python train.py --num_hidden_layers=15 --hidden_size=128 --intermediate_size=512 --norm_eps=1e-06 --bias="none" --parallel_block=true --optimizer="soap_variant" --max_grad_norm=1.0 --schedule="wsd" --dataset="wikipedia_en"
Each number is 128 + 24 x the weight over its row's rms, rounded and kept within 0 to 255. Layers, rows and columns count from 0. The size above them is the row's rms in percent of the matrix's.

# layer 2 MLP up, 512x128, rms 0.196, rows 405-509, columns 64-127
size [102 107 105 108  92  88 114 103  88 102  98 107 114 103  95  94 106  97 101  95  93 103 109 108 105 103 102  93  98 113  97 110  90 123 105 111 101 109 101 106  91 103 117 101 110 121 106 107  96  99  85 100  84 100 110  97  95 104 108 111 107 113  99 107  97 102  98 109  95 112  97  97 114  99  99  99  96  84 100  93  93  99 101 105  99 110  94 102  81  98  96 101 104  99  85  99 102 102 106  99  95  80 102 100 102]
[[125 130 175 146  96 107  83 143 108 128 147  96 127 125 105 119  95 162 102 107 118 168 121 126 120 108 160 156 123  90  75 119 156 134 106 133 101 100 141 131 130 129  91  92 144 103 144 150 107 122 165 129  99 119 118 111 154 120 129 116 115 152 130 144]
 [137 129 109 138 120 132 103 188 118 150 140 111  99 154 125  95 166 127 167  96 120 137 129 144 164 112 106 111  97 112 129 108 145 144 104 110 130 141  94 118  92 163 115 135 116 122 106 157  90 105 135 154 155 128 121 123 101 111 124 167 127 132 111 102]
 [148 112 152 132 141 121 150 132 133 140 127 119 151 154 179 118 102  98 128 159  95 151 128 114 109 131 100 146  82 132 107 103 136 147 144 137  87 135 194 146 109 110 115  91 143 113 137 118  98 156 149 129 128 188 117 204 137 107 155 148 129 101 134 128]
 [126 176 123 168 202 143 189 160 142 121 159 120 132 117 106 170 117 125 129 110 127 107 110 133 132 130 141 138 160 119 101 140 117 135 120 169 149 101 140 102 122 175 139 104 107 149 146 115 141 120 143 105 150 162 155 126 105 135 103 108 162 151 112 122]
 [ 97 129 186 110 106 100 137 120  90 110  96 101  95 105 101 147 138 104 162 126 106 128 169 140 122 142 130 147  89 124 118 148 106 147 110 135 156 162 102 135 143 135 100 131 136 127 138 157 134 156 167 174 150 109 157 164 105 140 107 128 141 118 102 128]
 [136 101 114 104 129 143 156  90 124 142 131 123 161 142 126 161 118 140 140 110 145 166 118 125 154 113 151 144 133 124 156 104 143 135 154 118 123 131 116 134 128 131 168 117 115 111 123 184 149 133 147 103 141 146 110  90 166 115 160 140 129 119 126 132]
 [108 135 132 110 103 165 175 137  86 161 108  73 110 125 100 112  79 143 146 114 124 143  89 138 174 187 128 120 126 137 171 113 112 143 136 124  90 119 129 134 130  99 144 133 145 129 133 150 130 126 141 138 119 109 122 159 109 150  95 163 140  99 118 107]
 [121 105 183 162 115 108 116 125 155 100 110 122 115 128 140 151  60 147 127  86 105 166 160 116 137 169 127 137 174 131 147 131 128 114  85 165 123 125 100 141 131 119 102 108 125 133 142 115 135 140 137 147 104 126 148 155 146 110 127 128 145 164 114 139]
 [121 123 109 166  88  56 104 124 134 129 108 101 165 180 110 116 111 148 118 124 106 133 122 142 137 152 145 123  77  83 100 127 123 112 111 130 137 131 139 109 117 113 102 109 135 154 103 119 140 168 135 159  91 132 131 115 140 117 118 125 126 142 126 126]
 [122  92 144 156 112 159 123 164 133 109 143  98 149 161 119 129 127  78 107 106 129 147 115 129 138 138 137  97 135 155 180 119 141 136 126 135 107  89 153  92 124 119 100 136  84 108 131 122 126  78 134 157 108 135 132  58 164 136 151 142 124 121 139 131]
 [ 76 126 123 106 119 104 118 158 142 111 169 109 135 120 133 133 132 139 124 117 124 116 130 107 155 107 148 113 120 106 158 120 128 107 153 132 115 156 135 174 116 108 155 102 139  94 124 143 135 143 154 104 128 137 106 124 171 107 123  94 136  97 150 135]
 [131 110 129 149 175 130 120 138 156 134  86 100 148 138 122  67 121  92 137 108 127 124 147  84 149 120 149 131  81  90 147 105 128 181 133 116  87 131 147 122  99 104 129  93 169 135 155 135 105 123 116 116  83 166 126 126 109  93 147 135 114 129 129 115]
 [157 150 144 144 106 133 141 125 152 150 113  94 124 100  93  94  98 158 138 115 114 130  69 147 132 139 147 126 156 155 127 148 115 132 121 141  83 144 133  80 109 145 135 103 141 154 128 114 133 130 123  96 117 116 129 139 166 151 118 158 137 118 142 137]
 [130  97 123 145 147 127 129 157 132 138 156  95 122 112 121 105 195 101 165 106 128 162 150 178 157 107 125 139 109 119 152  84 113 151 169 150 149 130  97 111 150 128 161  86 113  98 179 118  65 105 130 119 109 150 182 119 103 123 139 115 170 179 103 131]
 [163  97 118 159 128 145 114 144 137 108 148 132 138 120 107 116 119  72 128  88 127 182 120 158  93 167 149 167 108 130 132 126 117 109 132 156 113 134 117 128 136 115 150 112 102  68 135 108 108  76 138 152 102  92  79 127 167 144 140 103 134 139 101 160]
 [117 131  83 143 113 106 112 133 162 159  78 164 127 133 110 133  90 101 117 137 113 157 114  97 128 131 136  87 122 154 128 134 150 108 126 141 152 183  74 160 112 119 112 123 118 157 118 141 129 173 146 192  77 136 103 141 151  91 135 129 117 121 157 183]
 [145 133 118 121 123 175 117 104 111 142 176 100 162 101 120 148  33 144 157 115 121 104 141 142 142 119 140 154 139 117 144 161 122 127 139 102 121 103 104 121 157  97 153 115 182 129 119 129 160 143 124 131 146 126  92 150 139 142 112 131 129 126 184 152]
 [121  85 141 142 150 108 134 109 117  84  82  90 138 164 111 120  92 127 127 141 141 143 130 106 117 107 127 136 143 111  90 107 104 180 161 143 109 100 105 139 131  97 130 120 178 155 169 140 115 124 141 110  94 112  92 131 127 110 127 145 127 115 137 135]
 [133 153 146 154 151  76 149 121 127 116 144 126  98 125  94  97 135 139 129 156 129 112 172  96 119 133 115 168 146 120  95 141 143  82 145 169  91 124 165 105 110 148 141 108 158 124 188 117 122 171 153 122 142 124 167 135 177 107 123 100 141 130  99 145]
 [119  96 126 159 133 118 104 101 128 121 148 133 162 136 126 123 140 137 160 117 144  93 165 108 150 131 106 104 160 152 123 122 155 120  62 175 115 130  96 117 154 165  98 139 143  94 112 142 122 134 151 154 142 165 126 132 147 102 102 165 115 159 162 110]
 [154 124 120 186 174 123 123 108  94 114 123 118 147  95 142 144 119 160 141 162 137 137 127 102 118  97 132 127 128 113 169 131 128 132 141 176  85  73 121 154 101 111 106  93 117 117 163 138 123 117 163 135 118 141 109 104 141 139 126 119 156 110 200 116]
 [132 133 113 154 117 109 104 142 117  88 176 108 138 117 141 144  84 107 106 171 124 157  96 127 133 152 126 119 149 155 105 136 172 165 138 102 102 137  93 135 145 137 135 114 137 107 134 113 120 137 154 170 134 155 150 119 139  57 125  93 137 122 125 130]
 [149  99 170 121 146 123 143 128 100 131 116 117 148 108 127 166 107 143 136 132 102 163 135 128 143 166 145 113 116 130 178 123 126 113 170 150 106 106 102 130 141 132 159 117 166 143 109 142 155  88 105  90 143 110 126  97 149  92  84 136 149 128 146 159]
 [111 169 125 118 118 135 156 113  83 154 111 103 129 126 102  96 175 144 130 165 126 139 156 136 157 147 134 137 142 105  82 127 144 142 141 137  73 166 134 121 144 125 148 152 148  99 113  88 139 118 128 162 175 126  84 112 163 117 170 134 121  63 152  99]
 [111 122 110 179 171 168 101 133 146 142 146  96 139 121 123 116 139 102 121 117 122 136 122 119 120 142 136  94 158  81 110 119 127 151 143 119 125 102  66 132 156 116 118 127 135 137 157 135 119  90 122 125 140 133 151 153 118 150 149 136 155 160 118 126]
 [140  93 147 154 123 136 100 122 128 104 166  91 111 135 128 111  91 172  93 146  89 131 157 123  81 157 157 136 100  65 126 158 155 141 119 149 112  89 163 126 141 154 153  89 116 117 104 119 115 149 149 120 152 103  99 119 143 127 122 117 186 108 129 163]
 [100 123 106 117  94 148 128 135 107 155  94 115 117  94 132 130 127 131 165 137 111 121 100 127 142 155 123 108 111 126 107 109 128 122 125 127  79  99  85  88 140 123 115  76 155 118 128 142  91 133 108 184 116 105 131 124 152 163 163 134 136 132 122 160]
 [111 121 131 121 113 159 115 134 122 147 109 133 184 159 111 170 143 123 169 113 136 123 135 133 141 140  98 143 100 121 128 153 137 104  88 175 181 112 152  94 119 132 127 118 110 125 103 163 120 115 110 140 113 175  90 154 113  75 156 148 148 127 124 117]
 [124  81 158 172  94 109 140 111  79 138 150  92 123 137 122 126 125 129 150  93 137 135 144 150 146 102 125 107 104 102 164 150 175 119 160 107 111 100 105 109 129 110 116 123  93 127 127 135 129 141  90 118 131 150 151  94 124 136  97 121 121 118 145 145]
 [117 106 137 146 120 112 126 157 123 141 112 131 106 138 127 173 122 115 121 130 108 159 126 170 118 135  92 161 151 130 135 143 154 110 109 172 114 136 172 127 171 125 138 132 106 139 121 149 136 159 162 139  62 161 108 113 185 145 143 101 125 114 150 120]
 [145 164  93 104 148 174 160  93 117 133 112 137 167 175 113 102 109 133 152 139 102 145 101 139 135 108 111 142  97  84 125 122 104 119 141  87  97 152  98 153 127 104 117 126 114 119 122 131 102 123 107 124 160 145 126 139 137 165 126 131 193 124 102 164]
 [140 120 131  98 102 156 148 123 137 140 124 101 123 123 155 143 129 119 173 106 108 160 113 176 138 129 116  88 110 132 112 105 176 143 157  88 144 147 127 163 150 162 159 103  98 140 111 148  73 124 167 102  93 115 159 132 140  88 127 112 155 145 107 103]
 [103 107 159 117 144 116  79 134 125 124 163 111 121 143 197 173 160 144 103 136 135 107 101 137  94 147 119 147 110 137 113 113 109 117 128 138 138 128 155 136 102 143 141  87 133 127 160 132 159 152 146 144 108 164 124 118 133 125 129 105 133  70 162 120]
 [ 96  84 100 135 136 139 124 127 127 144 145 150 155 104 122 125 149 112 179 103  95 152 123 119 137 120 127 138 168 177 110 133 140 145 163 153 116 112 140 129 135 167 111 109 132  87 128 127  91 160 161 152 108 143  84 178 142 111 132 155 122 135 134 128]
 [ 78 131 163 132 117  96  93 117 103 136 156 126 165 100 110 126 170 104 146 102 108 100 150 132 164  99 117 123 167 122 106 142 142 117 122 116 143 148  86 154 113 150 146 133 149 121 150 112  89 108 146 170 170  92 135 137 148 111 100 105 153  99 157 175]
 [159  78 130  87 133 157 112 132 134 167 116 112 136 147 157 171 101 117 132  83 138 114 154 182 112 139  58 142 140 105 119 115 132 108 115 143 134 142 115 125 148 107 172 130 117 106 145  79 122  89 138 162 120 130 147 156 116 138  71 122 126 127 143 125]
 [136  84 127 127 125  95 133  87 149  81 137 120 153 128 119 127 145 101 140 144 125 103 127 125 113 129 135 159 139 126 145 109 133 143 143 105  80  68 149 153 119 105 135 119  96 143 151  91 112 117 133 148 142 135 101 102 132  81 138 133 144 134  98 176]
 [129 128 102 129 161 131  92 108 132 144 141 141 128  88 117 163 118 122 160 144 133 116 119 119 134 181  88 143 118 135 138 121 138 174  60 127 107 161  89 143 128 154 179 107 112 141 147  96  82  95 175 173 125 161 120 133 111 129 124 104 141 101 125  94]
 [158  88 117 112 133 188 149 116 138 124  95 138 104 137 131 131  79 126 128 169 134 142 145  89 138 133 123 141 137 153 113 131 117 148 148 103  88  68  88 142 133 120 122  93 140 120  94 131 173 151 140 122 132 137 122 138 145 123 140 134 124 147 148 179]
 [171  71 152 161 136 143 159  92 132 106 129 118  92  89 127 135 140 135 141 140 142 135  62 130 112  92 134 137 126 134 131 109 118 150 163 137 121 115 111 115 108 109 158 109 142 142 186 103  89  85 137 157 103 128 109 129 128 160 155  92 120 125 142 178]
 [ 88 120 103 130 156 136  90 124 113 134 109 121 151 129 153 151 111 120 126 104 135 171 145 143 119 141 122  96 136  92 134 122 139 112  94 133 143 152 105  69 153 178  90  79 139  74 154 130 144 140 155 158 121 144 145 138 146 108 164 131 151 128 136 159]
 [117  79  73  99 153 113 105 121 115 182  96 140 140 146 166 117 118 126 133 123 113 152 121 129 122 130 115  89 154 127 111 113 162 113 134 118 123 125  83 122 108 131 135 105 121 135 118 151 164 138 123 118 166 155 132 162 139 137 143 129 136 133 189 155]
 [164 153 159 148 130 149 121 139 137 110 173  86 116 129 107 190 112 120 149 112 120 138  88 147 143 137 105 122 146 139 145 164 127 152 133 128  67 113 130 118 141 139 119  91  85 146 149 186 142 119 113 119 120 134 115 104 165 138 148 101 133 116 127 111]
 [138 168 123 104 112 110 127 112  89 167 112 119 172 129 137 114 121 134 139 152 121 168  98 160 116 135 157  93 131 108 127 136 132 147 136  93  91 144 143 114 120 118 122 111 182 112 118 115 104 119 113 142 152 113 123 153 165 120 116  94 103 147 163 144]
 [137  93 140  80 110 136 153  60 102 162 105 131 111 123 124 102 120 162 130  94  91  73 138  87 153 126 138 155 148 124 120 177 127 107 123  96 118 128 145 160 125 149 123  92 102 112 105 110 148 149 139 145 162 170  90 144 142 106 124 109 135  95 138 154]
 [143 122 153 138 131  98 120 140 113 154 131  97 120 107 112 116 118 194 116  93 131 142 123 147 103 148  83 161 124 103 156 152 132 140 130 148 134  66 139 171  88 149 132 106 156 141 127 116 147 121 127 119 103 133 174  99 148 104 158 116 124 162 101 189]
 [ 99 114 110 133 139 131 171 111 141 105 127 113 111 122 125 141 156 134 160 138 167 141 170 126 160 123 127 133  84 109 108 111 116 168 147 117 111 142 109 120 116 130 194 120 136 111 154 135 121  75 134 147 162 133 127 117 159 134 106 114 173 143 132 100]
 [135  91 124 141 131 172 135 104 142 110 132 102 103 136 149 111 113 122 153 146 121 127 120 136 131 182 113 130  70 163 107 117 131 123 131  81 103  73 137 131  85 159 149 115 144 127 125 117  91 145 184 141 141 120 113 140 146  73 160 134 121 131 134 170]
 [135 124 136 143 146 123 122 110 118 152 104 130 121  94 108  92  95 146 135 131  90 130 127  89 168 141 144 135 138 149 123 145 172 139 126 143 104 133 134 128 144  95  93 125 188 115 166 106  94 141 134 170  95  95  87 139 172 115 139  99 133  72 136 155]
 [128 132 108 135 137  83 154 128  94 151 132 162 141 128 156 173  98 158 117 131  90 178 134 135 100 103 122 180 135 123 116 142 140 120 125 132 111 121 135 167 129 128 120 140 122  70 135 131 153 127 146 102  72 146 148 141 141 211 140  68 108 134 116 132]
 [125 119 110 162 121 164 126 121 166 169 139 154 156 113 101  98 108 103 105 158 131 142 114 101 108  99 174 164 145 134  75 157 153 137 129 131  98 162  85 153 110 154 113 129 132 133 104 148 107 126 126 169 122 105 116 164 126 130 121 125 118 157 159 130]
 [ 70  76  91 185 157 156 126 165 146 130 132  97 124 122  88 100 137  99 171 145 131 116 132 144 154 136 171 130 150 142 107  98 127 110 156 150 120 115 139 112 122 143 132 119 175 108 127 151  92 124 123 157 126 126 189  99 151  99 148 143  96 132 161 140]
 [ 99 185 129  83 162 124 132 142  95 125 134  96  91 124  83  89 141 143 112 129  98 135 117  72 102 115  82 137 133 113 130 142 129 149 122 166 131 123 128  87 133 139 139 115 144 120 113 139 133  94 135 141 183 151 120 114 137  89 148 174 127 110 126 144]
 [149 104 120 114 133 116 118 118  87 135  99 137 138 141 115 165 119 107 159 171 104 144 142  91 105 160 164 132 136 172  88 124  86 111 132  94 116  99 132 156 147 131 160 118 146  94 104 111 147 131 118 170  82 146 120 121 124 145 116 109 119 109 178 159]
 [105 127 141 103 117  91 150 129 114 133 127 115 124 170 118 123 142 115 133 143 138 128 125 158 180 145 110 142 157 150 149 161 142 175 124 150  89 112 159 113  97 147 109 125 142 128 107 105 152 111 128 138 146 156  99 127 168 132 103 154  82 131 170  79]
 [107 104 109 159  86 146  77 106 155 140 152 133 132 156 159 134 124  91 120 115 126 124  93 178 139 176 136 126 118 135 106 138 121 121 156 125  91  66 183 146 116 121 120 116 125 139 112 144 157 128 148 192 118  88  59 142 126 129 124 174 135 128 122  98]
 [127  88  90 138 116 151 124 102 142 172  95 135 165 159 157 129  88 123 125 133 130 130 133 154 133 107  83  96 123 118 129 128 143 141 160 106 136 136 102 164 154 114 109 105 116 137  78 134 141 162 126 164 138 131  94 131 111 123 177 166 112 132 107 121]
 [118 131 121 143 117 131 104 131 110 136 124 149  97 159 115 111 126  88 152 123  96 169  97 116 122 157 107  80 119 119  87 107 152 122 138 109 119 129 111 148 147 133 118 118 152 139 188 126 110 123 165 160 128 100 134 139  93  72 164 143  90 158 130 136]
 [ 90 128 153 154 135 116 157 150 139 133 146 101  93 124 105 138 134 135 132  82 162 136 147 153 157 148 104 134 140 146 121 164 125 142 107 174  89 116 123 104 167 127 116 119 140 118 105 162 115  98 139 137 154  83 138  83 131 118 106 157 103 131 110 137]
 [153 127 103 135 123 144 120 135 132 127 134  96 144 149 109 134 121 160 162 102 126 168 157 131 100 126 118 122 144 118 123 114 137 137 170 154 140  76 101 122 130 111  88 102 106 151 172 137  92 139 132  65 122 118 131 131 125 120 129  83 148 121 135 186]
 [129 162 141 144 127  95 154  97 125 129 142 143 127 151 129 113 157  86 124 158 108 107  96  92 121 146 116 139 115 172  88 100 128 141 148 141  94 128 115 142  77 131 142 113 154 152 166 112 106 115 154 188 131 139 163 129 129  80 114  74 135 101  82 174]
 [152  91 140 161 137 139 143 147 118 118 111 104 135 158 132  88 140  96 156  94 160 151 109 111 134 141 129 142 126 147 120  89 118 114 142 176 143  87 134 116  55 133  93 126 128 109 111  73  84 109 127 135 125 146 122  92 180 149 127 107 113 166 151 121]
 [154 132 140  88 131 152 113 103 119 132 123  84 135 154 134 123 133 149 176 136 133 164 114 138 114 169 121 120 106 156 121 141 115 147 139  94 109 121  94 135 127 131 137 137 113 113  59 104 162 103 121 123 127 123 135 156 155 179 153 150 104 161  87 128]
 [151  86 157 118 117 133 131 158 124 111 134 113  86 114 117 111 152 112 142 105 100 127 117 142 107 159 131 123 119 109 152 152 128 126 170 116 141 117 114 164 137 148 138  99 148 115 134  93 128 117 168 105 115 129 166 122 140 103 167 123 111 178 119 149]
 [ 71 105 131  92 126  94 120  79 129  93  68 119 151  70 133 133 147 110 141  99 128 153  84 123 157 127  75 118  89 145 127  97 135 120 116 150 109 112 132 117 122 150 121 129 149 147 136 134 138 152 137 121 143 144 119 146 130 119 150 181 111 135 118 125]
 [102 106 129 137 151  88 145 102 133 117 111 122 124 158 149 132 150 153 131 147 125 138 106 103 145 107 143 160 115 127 129  80 117 168 184 147 114 115 125 129 126 111 140  84 142 108 145  60 104 149 164 113 123 169 129 171 127 125 106 155 138 126 171 145]
 [139 124 143  87 122 125 128 132 114 164 128 142 122 151  92 155  69 182 117 140 150 153 143 111 113 119 133 143 123 123 142 169 152  88 139 135  81 109 106 129 118 126 125 114 103 108 164 118 174  78 163 141 148  95 142 128 157 122 148 147  78 126 112 121]
 [128 152 111 128 117 124 122 143 119 112 136 161 141 144  94 160 160 131 110  85 154 189 131 114 100 113 138 174  72 101  85 109 134 145 113 146 120 149 169 116 160 100 158 108 145  83 166 163  58 137 150 146  98 161 115 129 178 177 148 126 149 162 121  94]
 [ 93  78 129 142 157 172 122 100 115 110  82 135 131  99 105  97 138 172 133  90 144 122 111 127 123 160 106 140 183  92 136 116  95 112  70 155 118 126  89 174 129 137 133  97 128 156 112 116 175 115 142 151 105 133 149 127 109 138  86 124 117 170 125 134]
 [119 109 130 177 131 153  96 160 128 105  71 137 133 132  98 114 124 106 128 105 111 123  87 153 137 143 171 108 142 112 101 128 126 140 148 172 128 155 129 155 131 146 109 119 171  95 112 143  95 165 153 137 162 136 183 139 144  90 143 108 108 118 153 105]
 [124 100 119 155  98 120 172 131 103  82 147 147 166 141 104 102 124 104 150 143 107 164 134  96 115 126 125 144 111 160  95 108 132 115 117 140 102 123 114 150 158  91 128 112 167  95 150 105 129 120 169 101  81 152 112 214 140 139 144  94 126 155 123 134]
 [115 147 139  90 146  76 119 142 127 101 130 111 120 153 133 104 120 127  94 116 125 159 127 118 115 140 121 128 150 123 126 136 188 162 111 141 126 149 154 143 151 125 117 103 141 108 129 138 187  86 117 108 149 141 116 111 155 145 118 143 141 145 174 105]
 [122 127 128  84 121 146 112 145 143 151 115  66 135 131 105 151  69 104 134 121 125 138  68 142 162 130  92 152  99 140 147 155 152 148 124 176  88 112 171 111 120 122 115 127 162 103 102 150 176 102 118 149 115 105 136 124 161 152 129 141  87 104 125 105]
 [ 49 123 157 146 112 102 129 109  96  91 126  71 135 113 104 112 163  96 139 101 106 148 134 107 139 157 146 150 145 134 134 123 123 138 134 151 155  86 133 151 143 100 159 145 152  81 120 150 147 111 131 134 136 106 131 141 153 129 128 132 110 133 167 159]
 [159 139 101  98 166 125 138 144 165 174  99 103 120 141 140 138 115 107 129 106  88 124 114 127 158 128 114 143 146 126 111 151 119 134 153 152 112 107 118 129 100 129 116 164 102  91 143 116 177 112 141 129 125 117 143 104 117 154 148 125  82 165 174 118]
 [124  91 136 122 102  96 145 164 126 161  71 141 159 105 136 135  98  69 134 112 138 137  90 153 140 135 127 126 141 101 144 128 146 135 145 125 115 119 124 133 171 126  61  97 142 102 132 121 190 106 118 143 151 154 189 128 138 134 145 125 162 134 104 167]
 [130 101 111 170  74 138 149 154 146 111 119 107  91 148  97 126 125 168 125 133 110 155 128  72 162 192 123 122 105 151 111 136 140 129 124 128 160 110 151 122 149 134 163 101 135 107 103 137 166 172 163 123 106 160 147 185 152 171 103 124  82 153 173 109]
 [140  93 125 144  99 111 102  99 126 122 133 122 171 121  98 132 111 173 165 116  91 162 109 133 106 158 125 141 136  98  70 180 150 147 163 124 105 115 132 127 114 152 130 134 149 159 153 134 122 139 157 132 121  90 144 184 165 159 110 105 127 159 104 144]
 [128  81 157 126 145  98 122 128 101  96 129 136 164 114 179 136 142 117 134  76 120 146 140 137 155  79 127 192 154 179 131  64 126 139  85 145 110 134 134 151 119 133 134 119  92  63 139 117 106 111 120  91 115 140 126 118 131 170 134 117 113 158 145 106]
 [107 126 167 119 126 115 134 115 153 121 102 132  70 139 101 116 153 137 178 132 116 131 197 111 170 158 152 145 123 113 143 138 131 171 146 142 134 101 123 122 195 145 147  74 124 104 128 141 101 147 124 164 136 111 117 137 105 114 130 123 162 152 118 137]
 [125 121 119 135  97 119 184 175 115 119 131 140 135 147 139 128 138 129 128 129 114 106  63  69 127 110 143 168 151 136 109 141 137 105 119 113 117  92 156 120  68 128 136 118 141 140  91  89 123 133 153 100 131 143  83 124 175 100 140  89  88 110 151 154]
 [133 116 164 124 115 125 103 120 105 106 101 102 121 120 119  73 171 130 135 122 121 108 101 154 135 155 145  94 139 102 148 121 136 122 151 109 142 158 110 116 116  86 177 106 140 107 126  99 146 165 114 117 142 115 161 122 131 136 119 110 111 128 129 102]
 [127 108 121 148 137 137 107 104 114 125 112 104 137 137 170 163 165 153 166 142 117 110 129 103 119 120  99 167 174 125 135 107 127 160 122 131  93 103 103 181 122 152 135  85 102 104 160 115 156 154 110  72 144 124  99 144 115 138 139 141 102 122 174 157]
 [ 99 154 114 149 110 117 121 152 145 143 160 152 114 151 120 158 163 161 114  99 119 119 102  71 112 107 127 108  78 106 112 145 134 150 113 146 108 144 137 130 105 134 147  94 173 147  90  85  99 151 115 143 146 175 147 132  91 114 155 103 153 128 157  94]
 [143 116 116 145 113 146 146 162 131 117 136 118 125 171 136 144 121  92 131 147 154 147 145  93 150 110  78 132 128 115 102 124 155 146 121  92 126 145 111 164  73 170 161 136 131 134 130  95  40 142 172 115 128 134 120 114 127  83 159 110  42 117 110 130]
 [140 100 107 145 147 128 134 149 112 116  93 125 150  74 124 126 150 145 128 176  90 119 146 117 113 143 116 107 143 142  97 148 119 155 130 132 117 141  76 149 100 173 127 135 172 112 135  88  93 114 191 144 100 161 140 130 137  79 120 146 150  88 165 102]
 [ 87  93 167 117 125  76 133 114  91 138 129 132 176 109  99  86 122 116 153 136 143 126 135 163 102 128 117 152 130 116 119 140 129 123 128 150 126 121 133 132 144 102  95 125 147 104 128 104  95  86  88 157 126 105 155 136 123 115 141 105 131  81 119 159]
 [ 96  98 117 158 139 149 133 138 108 158 130 100 124 135 143 104 128 126 158 103 115 108 157 144 177 119 104 133 140 103 165 115 107 182 138 140 124 116  82 160 143 157 169 111 137 167 161 137 134  82 103 115 119 111 167 129  91 137  86 140 142 134 163 137]
 [116  98 141 108 123 160 143 109 139 129 135  78 136 122 128 131 141 152 143  74 101 118 126 166 115 134 100 146 129  97 131  92 155 163 134 168  99  90  91 126 154  81 120 100 153 141 145 127 104 105 155 195 131 135  78 147 139 116 102 118 116 122  83 139]
 [ 83  92 139 140 152 166 161  88 126 146 103 116 144 157 150 140 132 110 145 132 131 137 148 104 151  95 124 131  94 124 126  71 174 174 157  79 108 131 115 125  98  76 150 116 149  95 136 123 121 171 130 128 107 164 110 168 131 112 152 135 153 103 108  90]
 [ 99 127 130 150 128 117  98 139 136 162 156 145 164 110 142 144 115 146  93 131 116 113 133 143 113  84 125 135 187 141 109 120 134 165 115 165 117  82 155 113  60  91  72 112 145 139 132 146 149 113  91 112 165 158 136 126 122 141 120  75 171 107  97  77]
 [110 137 119 163 133 132 152 127 114  91 112 133 130 160 109 143 145 149 131 157 100 133 105 115  84 141 117 145  93 157 113 175 120 106 114 137 112 114 149 104 123 161 134  99 143 135 128  82  92 112 183 134 148 127 122 156 106 129 126 145 202 137 136  97]
 [180 142 154 102 120 140  93 109 125 129 144 101 170  90 150 144  88 155 157 147 106 157 140 153 115 138 107  94 160 123 131 105 145 130 149  78 139 118 129 121 101 146 143  82 152 136 103 108 135  91 116 115 131 117 128 138 129 109 144  82 162 129 130 141]
 [159 140 140 140 137 111 165 155 154 136 126 147 122 125 121 116 127 130 136 117 106 147 158 134 146  84  70 134 125  83 167 152 147 140 141 124 112  93 159 138 141 154 103 104 128  52  82  96 151 148 173 133 180  88 151 127 152 124 118 134 153 159 109 143]
 [121 135 140 142 102 104 186 137 133 134 131 156 108 139 103 124 121 153 125 150  58 135 129 116 142 149 131 156 105  88 117 147 115 119 176 105 116 110  99 156 158 113 133 112 102 108  91  70 145 149 121 135 119 164 134 115 112 104 119 139 145 136 119 121]
 [114 101 129 136 123 143 137 141 123 123 149 103  71 109 161 136 131  87 121 129 129 135 126 173 147 137 115 133 148 141  76 114 107 112 126 118 101 129 143 134  89 164  85 117  88 111  96 172 128 130 112  85 175 114 136 112 117 129 147 158 164 146 130 134]
 [117 124 148  97 117  94 141 101  86 109 127 127 136 119 131  83 144 112 141  83  74 126 132 105 152 108  86 143 125 124 118 128 168 173 126 134 138 140 141 158 126 131 172  93 151 153 147 107 107 127 157 125 135 161 141 164 121  96 105 136 133 118 153 156]
 [108 117 137 161 118  83 132 136 136 157  99 132 149 103 144 131 159 121 188 122 104 176 107 114  91 149 145 138 133 129 133 125 126 138 148 109 124 157 116 142 117 195 148  98 107 114 124  75 108 103 157 143 142 131 121 175 144 110 162  97 143 116 131  87]
 [122 114 106 175 127 110 116 105 130  87 151 116 141 143 140 150 105 152 151 156 117 154  96 166 136 134 103 133 132 139 113 114 140  81 158 151 127 148 111 119 134 142 117 115  72  91 141  85  87 132 172 159 145  87 155 156 126 118 129  88 108 119 122 139]
 [152 150 141 118 136 126 171 139 101 118 103 118 129 150  96  99 124 139 119 124 107 129 119 137 112 133 167 136 109  95 141 130 122 123 151 110 177  99 134 139 110  94 126 140 129  88  97 127 138 166 154  95  89 116 133 113 123 137 139 128  92 167 118 144]
 [113 139 164 158 125 130 172 191 149 105  74 127  83 121 134 134 103 134 121 122  65 120 112 153 125 125  99 102 117 127 123 120 136 159 149  89 138 154 104 139 129 147 159  87 156 184 109 145 145 135 142 134 128 132 157 149 131 114 116 113 172 103 144 137]
 [120  80 110 138 134 133 121 141  83 138 142 149  96  99 127  65 127 131 128 109 160 160 140 114  87 169 134 120 128 107 131 121 176 112 134 169 145 102 109 143 140  95 141 120 151  85 107 108  91 110 118 117 119 103 137 165 105 115 127 126 161 120 126 137]
 [136 103 110 138 129 116 130 125 135 102 116 141 154 116 144 131 155  86 141 175 111 110 133 178 146 114 139 144  96 134 153  91 177 152 150 123 121 158 117 124 179 128 121  78 128 135 151 100  92 131 172 134  96 123 141 120 135 138 144  81 103 118 173 167]
 [130 112 156 131  85  96 105  97 114 139 133 142 184  99 111 147 128 135 130 100 114 114 108 117 152 104 108 124 147  97 117 153 152  89 132 125 146 137 105 166 109 136 137 145 140 131 172 103 117  97 118 179 147 117 104  94 128 114 100 102 142 147 161 164]
 [ 80 128 114 110 101 148 110 110  79 183 103 135 132  97 124 133 169 138 149 113 117  90 118 168 104 160 121 144 118 135 110 161 132 175 122 135 126 102 105 126 120 133 155 150 145 104 114  79  85 102 152 159 146 151 160 151 119 106 103  97 150 113 134 140]]